config.toml
num_hidden_layers = 13
hidden_size = 384
num_attention_heads = 6
num_key_value_heads = 6
head_dim = 64
intermediate_size = 1152
vocab_size = 4096
hidden_act = "squared_relu"
norm = "layernorm"
norm_place = "pre"
norm_eps = 1e-05
positions = "rope"
rope_theta = 10000.0
rope_fraction = 0.75
qk_norm = false
attn_scale = 0.125
bias = "none"
tie_word_embeddings = true
parallel_block = false
init = "normal"
init_std_qkv = 0.0237
init_std_o = 0.0237
init_std_up = 0.0237
init_std_down = 0.0
optimizer = "adamw"
learning_rate = 0.000977
beta1 = 0.9
beta2 = 0.99
weight_decay = 0.21
lr_head = 0.00476
max_grad_norm = 1.0
warmup_steps = 499
schedule = "wsd"
decay_fraction = 1.0
decay_shape = "linear"
final_lr_fraction = 0.0
batch_tokens = 65536
max_seq_len = 1024
doc_mask = false
train_tokens = 626300000
max_steps = 9557
dataset = "wikipedia_en"
Each number is 50 + 12 x the weight over its row's rms, rounded and kept within 0 to 99. Layers, rows and columns count from 0. The size before them is the row's rms in percent of the matrix's.

# layer 2 MLP up, 1152x384, rms 0.0438, rows 242-296, columns 128-191
099:69 49 52 68 40 53 81 46 49 39 47 36 71 66 42 22 58 44 54 47 32 54 38 67 54 41 31 58 49 58 37 43 73 54 74 40 73 63 56 60 48 65 46 53 41 47 44 59 59 63 47 49 31 31 51 48 43 53 63 36 39 63 38 45
096:63 45 57 52 80 66 33 66 47 32 69 68 60 49 51 34 69 60 77 43 64 51 49 35 36 50 55 41 50 47 70 58 59 51 61 60 51 54 64 36 41 61 14 62 59 42 54 37 51 50 17 36 55 45 60 34 51 56 44 33 39 28 46 53
097:28 33 54 71 60 73 64 45 55 52 54 45 41 50 62 72 51 46 20 71 50 59 35 44 52 39 51 52 51 57 43 28 53 37 79 33 54 57 63 53 63 58 30 57 43 46 50 37 59 34 32 46 70 43 41 56 58 48 57 62 61 13 33 76
103:61 66 59 36 62 38 39 40 39 50 40 67 69 63 48 45 42 43 25 54 69 45 43 49 32 34 52 55 51 42 67 61 52 57 52 47 48 68 46 56 59 30 29 59 43 62 51 35 63 58 43 44 36 46 62 64 44 55 34 50 46 41 47 43
095:65 49 29 59 52 70 41 21 55 75 49 24 47 46 38 58 66 52 52 56 61 39 41 49 43 51 53 54 50 40 37 57 46 29 76 72 54 74 53 42 45 68 68 49 71 37 56 42 57 60 30 47 38 56 52 41 39 56 49 52 30 33 50 52
093:60 52 58 59 73 68 55 36 54 57 49 42 85 38 22 35 62 41 37 67 40 47 50 67 46 61 33 33 47 58 43 38 58 52 42 58 69 40 44 38 54 41 40 42 63 31 56 50 51 72 54 55 66 65 55 53 47 52 20 48 44 51 62 57
094:65 52 58 53 53 43 46 52 23 61 70 40 46 43 47 47 56 50 56 39 23 57 46 49 55 53 51 35 49 54 50 50 59 75 63 36 39 44 53 48 32 71 66 51 37 45 49 67 55 64 58 47 39 43 49 44 34 81 65 43 61 57 62 41
100:49 55 57 50 61 48 39 34 48 59 39 45 40 50 44 53 55 52 23 36 58 59 64 39 55 54 28 52 62 63 47 65 49 48 48 47 54 51 42 60 72 56 29 51 53 25 42 46 28 42 78 46 44 18 82 64 62 52 65 62 70 41 61 51
106:22 58 63 51 71 50 22 41 39 39 42 61 64 49 62 50 81 43 33 45 41 45 57 57 22 49 37 49 48 60 52 49 28 75 49 51 47 57 60 62 52 43 53 59 35 51 36 51 47 46 60 41 44 56 59 50 61 32 49 51 57 44 25 41
101:43 57 42 52 58 62 22 54 60 59 62 43 69 35 46 70 45 33 44 50 52 69 37 68 46 43 41 49 47 67 87 38 40 76 45 39 61 55 67 35 43 47 53 40 44 48 45 44 55 41 56 54 46 52 51 54 36 52 18 71 66 55 41 55
101:35 68 54 52 49 51 29 45 50 44 38 64 64 67 45 42 47 54 30 49 65 48 64 46 41 58 33 34 61 68 49 29 28 36 36 54 45 46 61 46 43 43 59 63 75 42 61 26 34 57 31 59 58 69 58 32 53 29 50 59 58 57 49 64
097:23 72 68 43 66 65 44 49 37 48 44 64 42 52 44 47 49 22 53 58 54 58 52 35 31 69 48 62 56 70 64 58 49 69 19 29 41 44 40 46 42 31 56 47 52 36 67 47 59 49 52 42 82 55 58 58 56 21 42 45 66 45 44 42
097:46 52 51 50 39 45 52 47 32 44 55 44 56 37 61 60 43 56 55 77 57 55 15 67 58 53 33 52 45 39 34 41 68 36 50 42 58 50 50 38 61 62 60 58 55 48 38 46 54 83 40 48 71 42 39 73 38 49 45 35 41 60 75 64
104:68 58 55 54 39 47 63 44 48 52 67 55 76 52 33 54 70 46 37 55 48 54 33 70 12 58 51 52 60 35 43 73 67 67 82 56 40 61 42 27 43 41 41 46 53 16 27 38 43 48 59 35 44 55 35 73 32 59 43 68 43 49 59 43
098:56 72 64 55 60 54 57 50 38 40 63 40 49 51 55 64 57 27 67 58 55 71 48 65 27 29 33 31 48 43 53 58 56 46 50 52 51 58 52 50 56 61 54 44 54 51 47 25 55 49 53 48 32 64 67 51 53 32 52 54 56 49 67 17
099:46 51 60 55 50 52 39 50 49 79 69 63 68 48 40 49 49 63 29 48 64 57 62 41 48 26 38 46 45 66 44 31 76 44 35 64 58 47 58 51 68 42 43 39 62 50 54 53 50 52 57 51 27 38 54 68 39 63 52 45 68 51 53 37
100:39 55 58 53 42 60 59 43 39 51 50 71 60 61 47 51 46 46 42 52 89 55 51 59 36 49 49 56 78 42 35 60 51 50 50 48 50 44 43 37 46 58 43 72 49 33 47 27 55 45 45 34 39 60 53 46 52 47 54 52 47 53 69 43
098:36 49 74 79 39 56 64 63 50 36 61 49 79 46 48 39 39 50 27 37 63 46 49 52 28 59 36 35 53 55 41 53 70 62 44 40 70 55 67 45 45 67 34 41 83 34 43 50 69 57 56 24 50 45 40 52 43 38 44 43 42 28 42 49
103:52 60 68 35 42 58 59 14 61 28 66 48 64 79 42 47 22 59 50 53 45 68 47 77 56 63 36 50 79 76 59 46 49 41 48 67 55 48 62 48 65 53 39 50 38 55 53 47 68 42 63 46 60 43 54 74 36 51 55 42 32 60 51 53
096:49 61 51 55 52 58 59 49 33 35 58 47 38 63 54 46 38 34 38 62 39 67 55 63 39 34 41 61 44 53 39 60 50 31 63 38 43 44 54 79 50 49 35 48 72 50 48 59 29 61 59 32 31 41 59 61 41 45 44 51 45 53 46 75
093:54 42 33 54 40 51 45 52 49 56 31 53 39 56 47 49 61 57 50 41 44 53 54 49 47 42 56 54 35 31 41 40 36 53 55 39 54 67 43 61 46 58 64 66 51 40 65 48 34 53 44 65 56 22 50 62 46 67 59 70 38 59 45 39
094:54 55 66 57 53 46 35 33 32 61 73 53 34 71 69 51 49 40 45 55 43 40 46 36 56 46 33 18 55 38 46 52 47 84 41 45 41 33 54 31 58 67 59 47 77 43 52 44 51 71 20 41 57 55 50 42 54 57 52 41 51 50 55 43
097:71 42 53 48 63 50 49 53 44 56 42 62 44 56 25 49 41 30 48 57 24 54 36 32 60 43 39 38 51 38 45 50 60 63 58 69 38 44 63 47 74 56 28 48 74 30 25 35 58 46 28 54 45 37 48 35 33 51 57 68 42 67 83 40
101:62 55 43 52 66 38 43 43 33 37 42 54 69 47 29 32 51 47 57 70 48 44 24 56 22 67 34 31 77 49 58 47 56 49 52 46 64 56 56 55 36 63 66 59 36 58 43 34 36 74 36 46 48 54 59 59 39 47 49 70 20 32 67 24
095:59 40 61 62 56 59 72 54 34 48 65 62 57 56 36 44 55 39 50 61 54 63 47 50 39 57 40 42 56 32 48 31 61 60 63 33 49 50 42 45 58 49 59 52 60 40 49 38 40 69 28 31 40 56 43 44 59 46 55 56 43 42 83 38
102:43 40 52 43 51 60 52 55 25 52 51 57 59 60 44 46 42 39 28 47 64 54 44 47 49 49 63 49 71 52 38 30 57 59 45 23 56 44 42 45 37 36 58 59 58 55 68 41 75 74 41 42 60 48 49 39 32 62 60 43 45 42 69 45
105:55 53 50 55 63 56 43 60 52 54 28 35 69 57 67 28 40 43 46 58 58 56 32 50 47 46 36 49 59 53 37 43 55 65 42 51 47 66 54 42 44 60 63 53 64 48 50 54 49 49 58 57 48 35 49 37 62 46 62 54 65 43 41 48
103:56 74 51 53 40 69 76 37 37 38 55 60 48 82 55 54 70 53 43 54 84 40 52 61 38 51 66 53 49 54 59 34 54 53 63 37 47 28 34 47 51 55 35 54 49 46 38 45 30 53 33 41 62 22 50 49 38 54 51 44 63 60 58 41
100:64 36 45 75 50 55 49 50 49 56 39 22 82 54 45 27 40 44 53 43 44 39 07 36 45 49 52 49 69 64 59 53 36 61 70 55 76 56 63 51 64 45 36 54 60 48 25 65 15 54 56 39 57 67 53 48 56 39 37 55 64 50 60 46
099:49 67 63 57 37 33 46 27 57 48 57 57 72 44 70 29 53 39 40 56 54 45 35 51 48 44 51 47 74 38 64 53 44 50 62 69 65 59 74 70 51 62 39 49 61 51 32 67 54 39 66 43 46 71 39 63 41 58 60 52 36 47 44 17
096:46 56 65 49 44 48 42 31 37 48 37 43 47 42 65 57 38 27 38 44 54 73 36 44 49 52 43 35 36 65 48 38 40 63 53 35 59 68 50 51 75 78 64 51 34 48 35 43 63 49 63 28 50 50 65 58 61 37 62 53 15 44 54 48
095:57 65 49 62 35 36 58 56 55 47 47 38 51 78 65 50 50 45 65 63 71 35 37 28 36 46 38 33 54 53 42 54 61 42 44 61 53 49 55 49 39 41 67 67 57 40 57 38 50 60 45 40 56 53 41 44 63 45 64 47 36 30 56 36
100:57 43 44 33 44 44 54 54 49 37 58 67 51 41 66 31 65 46 33 56 69 43 46 54 54 64 41 47 50 70 49 51 52 55 56 50 53 47 43 41 55 50 34 72 52 32 32 33 53 49 58 36 33 31 45 46 42 56 49 64 50 35 56 43
103:49 35 46 59 64 65 54 47 53 47 35 61 54 58 32 42 39 45 38 50 43 41 70 60 54 67 44 29 51 46 32 48 42 52 53 51 49 44 60 54 41 45 47 58 53 39 61 36 63 43 49 24 49 49 61 42 45 46 68 35 37 66 53 47
098:58 54 71 48 54 68 57 25 42 58 37 72 57 69 48 68 65 43 50 61 61 67 42 40 54 69 40 45 54 50 56 24 61 29 56 37 59 47 71 38 55 27 58 52 70 50 37 54 38 37 47 53 58 57 60 56 38 31 56 76 57 40 43 46
097:58 47 45 35 44 57 44 56 47 49 31 57 76 55 42 77 45 30 34 47 55 58 33 58 64 37 55 27 59 78 46 42 49 44 68 40 54 46 59 51 41 41 52 47 54 55 49 37 70 68 57 44 30 61 70 77 55 46 40 53 37 22 45 13
091:61 59 45 56 45 59 46 39 38 37 34 48 53 34 51 69 50 59 55 62 45 46 36 24 58 51 55 38 55 42 51 48 48 43 52 63 54 65 50 65 62 66 59 75 52 50 49 27 53 52 49 58 63 50 28 66 35 59 52 56 49 49 71 34
105:65 67 47 67 56 61 43 40 62 37 61 62 44 47 72 60 56 56 35 36 45 41 32 45 50 25 23 42 57 54 57 63 64 56 69 54 59 71 36 56 52 53 50 58 49 46 41 48 39 43 40 50 65 37 60 66 48 45 64 32 48 26 50 37
097:41 67 65 68 52 75 64 51 51 61 54 62 36 55 46 44 56 64 51 51 63 51 31 46 40 40 43 44 49 63 60 29 86 42 48 39 76 48 58 52 64 50 30 58 62 50 48 40 50 24 53 15 53 44 71 29 42 58 60 48 48 39 38 43
114:29 34 55 51 79 64 44 56 62 42 33 52 43 73 51 44 62 45 55 39 66 52 54 20 39 37 41 43 53 66 65 40 27 36 34 60 38 51 51 39 54 34 47 62 78 31 42 32 35 66 51 44 45 45 66 29 34 48 40 45 55 32 44 51
105:39 44 52 70 35 43 63 19 48 60 47 41 51 52 49 58 49 47 60 68 48 45 60 40 47 50 52 51 60 38 41 29 25 41 38 35 41 41 42 59 58 37 34 51 69 43 73 49 45 49 55 37 51 68 77 33 31 40 65 62 62 49 45 48
101:30 51 65 73 34 63 44 46 52 38 30 40 45 57 72 64 29 44 51 81 51 52 54 47 49 55 44 48 60 60 61 54 67 44 47 51 48 35 42 57 48 44 54 56 63 51 53 45 51 44 31 49 61 55 62 43 44 48 74 39 42 51 54 52
096:66 65 49 28 73 62 39 48 55 62 50 61 51 57 57 62 66 36 62 58 43 60 34 50 27 48 51 34 49 44 41 36 58 45 58 31 42 42 38 47 47 39 63 62 39 66 41 38 54 58 44 40 44 42 68 44 44 23 63 54 44 66 69 46
100:65 64 53 50 55 49 44 50 47 58 58 58 49 49 45 48 49 43 43 66 68 50 33 47 50 42 35 67 48 43 48 43 46 25 83 53 38 56 62 51 64 43 61 61 78 42 12 46 60 55 56 44 51 60 55 38 71 57 28 43 44 61 47 37
101:44 37 50 53 71 51 60 46 61 66 62 46 62 52 59 39 68 61 49 65 76 49 62 69 52 67 23 56 55 47 26 44 63 35 57 65 59 52 37 31 39 49 31 48 60 11 42 39 62 65 54 52 38 49 50 48 58 63 37 40 73 35 43 65
106:55 52 51 37 55 55 48 54 50 52 62 52 65 46 54 45 68 14 35 76 48 58 42 68 50 59 39 33 23 61 72 59 58 69 64 47 46 69 60 22 55 58 68 62 62 33 38 60 31 65 35 33 42 52 44 42 68 54 61 49 43 58 49 53
104:43 48 52 59 58 46 63 16 22 53 40 45 41 48 46 62 46 33 59 61 53 48 70 49 67 25 36 35 67 57 45 30 68 48 45 57 37 59 50 55 73 50 66 44 74 48 36 56 61 56 55 47 72 64 41 60 44 54 46 49 61 54 41 30
099:64 56 58 41 41 65 61 35 46 51 66 70 49 52 26 39 33 46 48 66 68 50 34 48 35 56 35 51 55 55 28 48 58 45 71 40 60 56 65 44 48 44 48 46 51 50 62 46 51 42 53 33 65 44 45 76 57 28 49 50 25 39 46 43
099:49 61 53 36 52 50 38 39 47 55 41 54 46 53 42 42 06 39 47 80 61 47 50 41 41 65 54 28 57 60 55 41 36 31 26 40 45 64 47 50 59 44 66 49 59 29 41 80 39 77 44 46 66 27 48 59 70 37 55 41 45 58 55 52
098:50 60 40 59 39 56 57 54 44 55 58 63 47 52 36 40 52 61 44 51 37 60 54 59 44 24 51 41 40 81 52 50 53 47 48 44 59 69 62 64 59 56 49 49 46 37 36 56 34 49 53 40 48 39 43 30 70 29 60 44 57 44 55 50
095:54 44 35 60 46 36 54 50 38 35 42 37 47 80 56 54 52 62 52 61 51 77 36 51 50 44 42 57 61 57 38 58 46 41 57 36 45 48 55 67 45 46 32 40 59 56 51 48 51 62 30 40 18 36 54 48 23 53 53 53 44 50 44 74
102:40 55 67 62 55 68 79 32 29 37 48 41 56 66 48 52 57 57 37 51 39 73 46 25 47 68 49 59 57 57 69 56 52 38 47 40 52 42 69 49 38 60 63 34 50 28 50 54 55 58 53 43 53 44 49 29 48 44 60 41 60 51 57 37
093:57 41 66 51 35 46 65 36 42 58 41 18 51 27 30 44 37 65 50 51 53 65 27 60 39 46 48 57 58 39 51 24 66 63 42 46 70 58 66 51 63 55 57 23 76 42 43 46 56 36 59 46 54 48 58 46 36 32 55 43 54 44 32 50
097:48 66 60 65 41 67 65 55 28 43 35 55 76 43 44 57 27 39 40 54 54 67 29 74 58 40 38 62 63 63 55 51 64 63 41 45 60 58 39 62 64 25 47 47 54 53 52 49 62 59 48 28 48 43 69 56 32 52 60 56 48 75 62 40
099:36 50 63 47 41 31 50 47 35 67 55 42 60 57 33 59 57 42 50 44 39 68 29 49 29 66 58 58 53 61 39 45 54 53 47 47 40 35 64 53 47 19 52 64 50 44 31 47 53 42 54 35 48 52 53 33 49 60 28 48 42 40 50 71
# layer 2 MLP down (transposed), 1152x384, rms 0.0383, rows 242-295, columns 128-191
099:64 58 52 40 22 54 34 67 28 68 31 43 66 42 56 55 46 66 46 63 55 48 24 61 41 47 65 40 38 42 29 32 54 51 56 47 40 43 43 48 58 57 49 53 74 67 56 59 58 78 49 77 48 61 43 52 59 50 49 73 43 49 59 43
094:31 50 66 61 35 53 69 41 74 32 47 28 39 52 49 68 55 63 70 47 35 51 36 39 77 36 73 29 26 50 54 45 42 69 38 40 51 57 40 58 57 66 33 51 36 62 60 49 41 61 30 77 66 69 50 44 42 54 39 53 57 57 56 40
097:55 53 42 64 55 52 39 45 48 44 69 63 36 52 56 61 35 52 43 36 44 45 48 61 59 44 72 31 50 39 57 44 41 47 28 49 50 46 74 70 35 42 52 71 51 52 57 68 61 35 39 46 44 64 47 50 47 83 37 60 45 64 53 36
098:43 38 59 57 33 37 58 38 38 37 46 36 56 54 50 47 41 39 46 43 66 59 51 76 54 64 50 54 34 46 38 56 57 56 65 65 44 39 45 55 65 62 72 48 44 56 48 57 51 41 54 52 26 37 48 55 52 52 58 74 52 32 61 08
096:53 67 52 67 31 88 47 50 60 46 52 58 43 41 53 43 60 37 57 35 55 39 53 74 35 58 64 46 25 49 59 58 47 68 43 43 38 47 35 47 47 54 56 56 54 67 37 42 33 54 54 25 34 72 35 57 47 44 47 38 49 28 58 43
090:45 26 51 55 53 35 47 48 49 59 48 42 45 42 57 36 62 54 62 65 33 63 52 35 74 49 63 64 51 33 51 46 37 45 20 34 63 67 47 66 50 54 61 58 57 48 38 63 45 35 45 52 50 42 64 49 51 59 58 60 61 46 42 45
100:59 49 53 67 45 31 46 78 40 26 26 46 71 48 41 49 39 48 42 28 50 45 35 38 55 80 46 50 48 48 67 65 52 41 45 52 52 53 51 43 67 32 27 40 43 59 55 46 55 21 69 71 51 42 60 63 62 27 50 63 36 40 47 40
101:47 44 62 37 60 45 42 58 54 51 58 46 55 67 49 57 62 29 52 50 49 44 22 35 43 52 58 46 46 52 49 63 64 35 62 48 50 53 61 57 58 41 61 56 53 52 66 41 53 35 55 37 48 69 44 39 37 61 34 72 53 47 56 64
107:84 36 51 41 37 58 72 46 46 18 58 40 52 74 45 35 53 57 57 51 58 39 62 64 58 32 43 44 62 53 35 67 60 50 13 61 52 61 48 35 49 38 34 36 45 33 43 72 58 33 50 61 69 61 50 51 46 54 52 33 47 54 39 36
102:59 46 49 32 55 61 42 53 55 45 55 48 40 38 64 62 57 51 49 47 13 52 56 54 32 61 32 68 75 56 58 57 34 49 45 55 67 55 72 36 49 25 27 59 50 46 33 44 61 60 61 38 43 45 52 47 59 68 49 69 61 38 62 47
102:49 45 45 51 66 39 58 69 46 31 51 39 38 57 51 46 40 56 41 53 69 23 34 68 72 52 35 73 55 54 47 67 29 52 67 40 62 47 61 46 51 44 38 38 54 84 46 40 47 53 45 47 48 41 43 48 50 85 25 61 42 51 82 57
101:48 51 51 36 33 43 40 60 41 46 64 42 46 58 62 42 68 32 54 59 49 48 58 47 38 64 41 47 46 67 27 61 44 61 36 44 42 50 48 69 44 55 61 32 45 58 51 59 51 39 60 36 12 51 31 53 60 42 37 53 43 42 33 67
097:47 66 60 56 52 45 69 69 27 69 62 54 61 85 51 56 59 51 63 43 40 56 62 44 25 46 37 34 59 64 34 59 65 46 40 66 58 54 37 53 61 37 41 69 42 50 36 39 61 35 46 73 31 31 70 56 34 38 53 57 54 60 53 61
102:57 32 26 60 45 27 66 78 80 31 74 54 61 43 37 41 57 51 59 54 55 64 80 49 31 50 47 63 42 26 40 51 71 57 62 37 58 56 63 44 44 74 53 61 40 41 39 30 44 55 58 46 31 54 65 66 56 39 39 62 33 60 55 42
100:64 57 47 50 61 48 58 36 70 37 46 32 52 62 62 35 42 46 48 59 58 41 52 38 42 72 57 48 47 61 36 58 49 26 56 69 62 40 59 55 65 52 46 52 56 46 49 50 52 40 43 53 44 70 53 50 52 42 47 37 83 57 42 42
100:46 59 48 52 47 61 41 32 38 67 43 43 45 41 44 60 44 52 74 35 47 48 49 87 56 60 55 57 46 70 49 61 45 44 49 57 74 48 52 49 41 37 53 61 52 54 43 54 58 35 20 49 28 42 59 48 59 50 40 61 47 46 51 44
100:55 35 61 40 44 40 51 41 63 43 54 37 58 32 50 46 53 56 54 53 54 41 30 44 36 52 45 38 65 45 66 50 82 60 59 35 39 45 36 51 44 44 38 74 52 50 34 46 87 16 59 43 61 52 60 57 58 54 31 58 38 48 36 50
102:57 58 59 55 56 68 67 42 67 78 46 56 51 53 40 57 51 40 38 38 55 31 46 51 60 45 64 42 58 52 46 31 43 47 74 47 39 46 56 46 52 72 54 49 67 48 43 57 45 74 42 42 40 50 54 46 31 44 85 43 31 49 64 38
105:54 45 69 63 78 56 23 48 59 39 48 40 66 39 57 31 34 33 87 61 51 55 28 29 21 40 48 65 16 58 59 46 41 60 36 51 66 53 30 81 76 35 34 77 41 41 35 32 54 27 39 78 44 37 54 66 42 48 53 64 44 30 56 62
100:67 63 52 46 55 64 53 51 51 54 42 37 60 51 68 51 33 88 51 54 41 41 64 61 44 63 53 50 49 47 42 69 49 54 61 40 21 37 70 33 45 24 58 73 37 47 26 45 50 72 49 47 47 35 58 45 52 53 50 52 61 57 36 42
096:41 48 73 62 42 71 35 29 59 65 56 68 74 45 42 46 35 60 44 67 47 64 44 54 38 53 40 53 73 63 70 27 45 25 51 43 55 40 75 41 52 59 54 45 42 53 60 40 39 59 51 57 68 37 32 38 64 56 62 40 62 43 55 35
096:51 59 58 40 49 43 63 47 51 53 45 58 49 27 38 49 48 57 37 57 69 59 53 36 44 39 53 45 60 59 60 45 41 52 53 46 60 65 50 69 55 41 52 58 65 11 50 50 62 42 39 62 34 79 55 50 62 44 59 47 51 54 25 57
093:40 45 40 66 47 53 55 29 55 42 39 41 59 58 54 46 40 57 34 40 47 56 50 46 77 52 50 55 65 48 61 66 34 44 47 41 59 46 60 54 56 46 59 55 51 79 48 53 41 37 74 60 45 41 48 47 42 40 63 58 42 54 53 46
098:42 65 52 35 56 55 50 32 55 61 41 58 34 44 26 57 62 50 45 63 51 39 65 28 30 26 46 44 53 61 72 36 31 43 43 44 47 29 42 63 40 34 59 34 56 64 53 37 55 58 68 63 42 53 34 44 43 46 76 41 38 40 39 39
094:47 38 27 66 69 52 32 48 53 32 50 53 62 33 45 48 48 30 53 58 68 35 44 63 60 65 67 26 48 51 51 58 50 52 33 58 35 45 80 51 61 33 59 66 39 32 39 59 75 55 61 65 57 50 44 60 71 46 47 51 38 64 43 65
103:42 58 38 43 55 63 31 61 46 55 42 62 39 55 41 45 55 31 36 32 75 51 41 37 54 38 68 58 51 57 51 48 65 54 63 63 35 50 41 63 39 33 45 39 41 63 49 46 47 51 44 49 55 32 55 35 46 48 61 42 74 47 60 49
103:47 42 62 54 69 55 60 70 44 31 34 56 49 29 42 60 53 26 56 49 55 45 42 70 42 61 32 37 37 61 62 48 75 64 46 58 51 40 52 37 48 47 48 42 44 44 50 53 60 65 54 64 50 47 32 31 36 58 75 29 55 48 41 60
101:65 37 43 46 39 64 69 60 44 55 52 53 45 71 26 55 69 65 54 57 60 61 47 46 53 47 40 54 38 45 40 27 65 28 47 64 50 56 55 38 43 48 56 59 42 27 54 58 39 56 36 45 36 38 45 34 36 58 31 53 74 41 49 64
100:48 40 57 54 49 66 33 49 46 57 13 48 39 52 62 66 74 52 53 57 45 57 62 47 44 37 66 40 31 54 55 94 35 46 35 47 46 66 48 61 38 55 32 71 44 52 28 55 39 46 51 51 58 47 29 42 55 51 52 59 54 53 51 25
100:38 43 52 42 36 39 39 51 43 51 40 66 60 37 46 43 41 47 57 37 75 63 41 37 46 23 41 59 42 57 28 19 52 49 57 36 31 39 47 35 54 59 66 49 50 55 54 54 47 52 52 53 61 44 64 63 66 48 30 49 44 37 45 44
098:46 37 61 50 28 37 68 45 31 55 52 66 34 56 50 40 46 69 25 53 45 44 30 50 69 55 57 67 42 51 61 51 45 67 68 40 62 29 59 54 42 62 34 55 43 56 39 42 61 56 50 54 71 44 49 43 58 58 44 44 63 55 37 38
097:43 36 43 39 52 36 50 48 57 46 29 47 33 49 70 61 43 29 41 43 32 42 51 42 35 54 67 42 35 40 62 31 63 47 54 54 46 45 78 71 29 48 68 47 49 55 58 80 59 49 68 40 43 49 61 41 43 42 75 39 51 42 53 46
101:54 48 47 67 45 35 40 50 52 57 53 45 41 75 61 54 39 47 38 38 57 39 51 68 48 57 43 58 56 33 49 51 59 58 63 48 63 54 51 50 49 64 43 65 49 49 62 75 39 51 44 61 65 55 67 52 63 73 49 70 45 48 31 62
103:55 58 50 53 39 51 59 54 61 43 67 58 70 49 45 67 52 58 56 42 42 51 45 53 23 39 43 35 60 53 64 63 53 65 50 62 31 38 80 55 72 53 63 79 59 67 55 52 38 29 49 69 52 44 53 47 66 57 48 66 34 31 46 40
099:38 63 42 32 67 40 55 41 51 62 54 58 40 54 48 57 56 61 47 51 30 53 68 58 49 49 65 51 52 49 30 77 49 64 71 52 42 54 46 46 42 46 66 41 46 48 50 33 53 60 51 48 48 45 84 35 26 56 52 44 49 58 33 46
098:47 29 44 39 41 53 54 64 49 23 46 61 18 67 81 58 65 36 68 57 62 60 45 62 55 39 52 45 41 49 56 49 49 71 56 44 56 52 60 64 60 67 45 46 58 65 38 56 29 37 58 40 38 52 59 38 84 61 21 43 50 52 58 63
085:43 43 42 51 53 40 50 54 60 26 58 82 51 48 67 65 49 35 32 43 49 60 39 24 42 68 60 72 59 43 59 52 66 51 45 47 48 43 43 57 39 77 49 48 55 40 66 45 31 54 39 56 54 63 68 50 63 45 36 47 41 35 27 67
103:43 63 61 56 50 57 62 62 29 44 51 61 63 60 51 41 47 38 56 27 38 50 49 62 44 61 47 30 75 43 39 43 51 44 30 69 61 48 55 57 47 64 57 40 64 32 19 44 45 58 50 56 54 46 54 53 60 73 47 47 23 52 49 28
103:42 42 55 49 66 46 33 49 61 36 50 54 55 41 31 44 30 78 55 48 67 62 38 46 52 60 34 48 33 23 57 47 62 62 22 62 46 51 46 62 55 51 30 49 32 52 61 65 62 32 42 68 62 58 50 55 73 48 49 56 42 52 52 57
112:44 49 54 40 55 27 47 42 49 60 58 24 53 49 63 46 44 68 44 47 28 38 62 50 43 45 50 38 33 52 63 63 56 74 51 55 59 28 50 37 44 30 54 40 61 52 78 32 38 71 50 52 37 54 74 43 44 52 59 46 60 52 44 65
107:58 50 50 46 69 40 57 38 69 34 55 39 59 45 53 50 45 54 59 72 49 40 55 46 37 53 49 45 69 62 57 36 52 58 51 49 42 62 61 58 58 55 49 56 57 62 38 41 43 53 26 72 12 18 44 56 50 64 58 58 49 30 90 64
099:67 47 51 42 57 58 36 76 51 70 40 61 45 61 53 65 39 59 51 57 54 45 74 48 49 55 56 47 64 61 54 61 20 38 44 79 41 34 40 64 52 67 35 59 42 48 19 53 51 31 47 74 45 27 59 41 44 55 46 48 48 49 61 50
096:34 56 32 58 32 50 46 66 52 36 64 53 53 63 50 54 22 41 67 51 67 65 55 43 51 52 72 64 57 57 58 36 48 53 46 43 52 43 60 48 25 44 56 48 52 49 56 49 00 40 47 46 40 44 31 60 46 39 42 32 44 61 52 55
100:41 51 33 43 52 72 51 50 44 58 46 47 66 59 37 66 45 47 79 64 56 52 44 40 27 55 48 51 43 39 58 49 32 46 59 56 44 54 48 35 47 60 32 58 58 55 49 41 61 50 60 69 59 45 54 70 56 65 51 36 48 41 32 48
099:38 47 59 37 56 13 64 34 66 44 56 62 32 48 41 59 64 63 39 44 87 45 25 55 63 64 62 47 63 37 37 35 33 40 68 58 45 52 50 54 49 46 44 54 31 56 39 39 45 56 44 49 72 40 61 48 62 40 38 53 31 32 37 49
106:23 44 58 61 52 69 44 42 54 53 42 32 67 45 59 52 65 63 39 45 59 51 70 67 58 46 45 43 61 53 48 57 53 45 47 56 43 40 53 42 35 64 75 60 45 57 55 41 37 41 19 25 50 61 30 44 44 78 34 76 68 56 28 41
104:57 67 52 62 27 58 36 44 27 40 43 62 76 51 63 36 37 55 45 48 39 37 71 56 54 67 67 64 41 52 64 32 42 50 54 74 60 46 31 46 59 59 44 60 59 76 46 30 42 45 51 49 54 52 46 68 57 50 53 53 30 42 53 61
099:68 52 44 35 44 55 39 57 68 49 54 47 49 31 70 53 51 56 44 62 28 60 57 35 69 49 38 62 45 45 50 49 45 34 53 45 63 55 53 66 56 47 43 54 43 53 50 74 57 22 54 80 50 62 61 59 52 50 44 44 62 24 44 36
098:52 61 40 71 74 47 50 51 75 49 51 50 54 45 50 49 62 53 53 57 62 42 55 56 46 42 57 46 56 54 39 58 30 80 42 54 44 69 16 33 58 66 64 59 57 82 62 47 31 39 48 51 63 65 39 57 44 59 47 44 54 61 50 53
101:43 56 51 24 30 50 59 34 50 24 55 38 30 36 63 53 43 56 51 48 57 32 56 37 53 58 74 57 61 71 55 72 43 47 31 58 41 46 44 71 52 42 28 61 36 43 43 66 65 52 51 48 51 62 41 50 53 48 55 36 58 34 42 52
098:61 40 43 41 59 63 47 82 53 68 43 34 60 59 48 48 56 26 46 86 42 47 52 52 58 51 62 52 44 46 41 61 68 43 51 52 42 42 66 41 58 65 43 52 41 62 53 29 48 51 31 42 40 43 50 20 26 63 42 41 68 78 49 61
100:55 55 25 48 63 44 52 59 39 63 43 48 63 54 59 45 60 52 34 42 37 61 73 47 57 56 76 44 51 46 42 37 53 65 53 52 58 58 32 34 43 41 70 38 42 51 51 28 68 56 45 38 67 24 51 61 47 54 52 76 40 47 66 60
092:41 49 61 47 48 36 34 69 29 53 36 64 37 30 71 41 67 51 65 37 44 50 49 48 44 65 59 63 69 26 56 42 66 50 48 50 35 67 44 53 27 62 58 50 31 49 24 51 50 42 62 56 41 49 77 51 48 37 75 55 57 43 43 34
100:55 47 66 51 51 47 48 50 57 50 56 42 43 49 64 31 59 51 50 49 46 40 59 30 73 37 59 50 54 55 46 67 50 28 49 40 63 49 55 34 55 55 62 68 37 46 45 39 40 34 47 50 52 59 51 67 55 36 57 56 38 71 59 59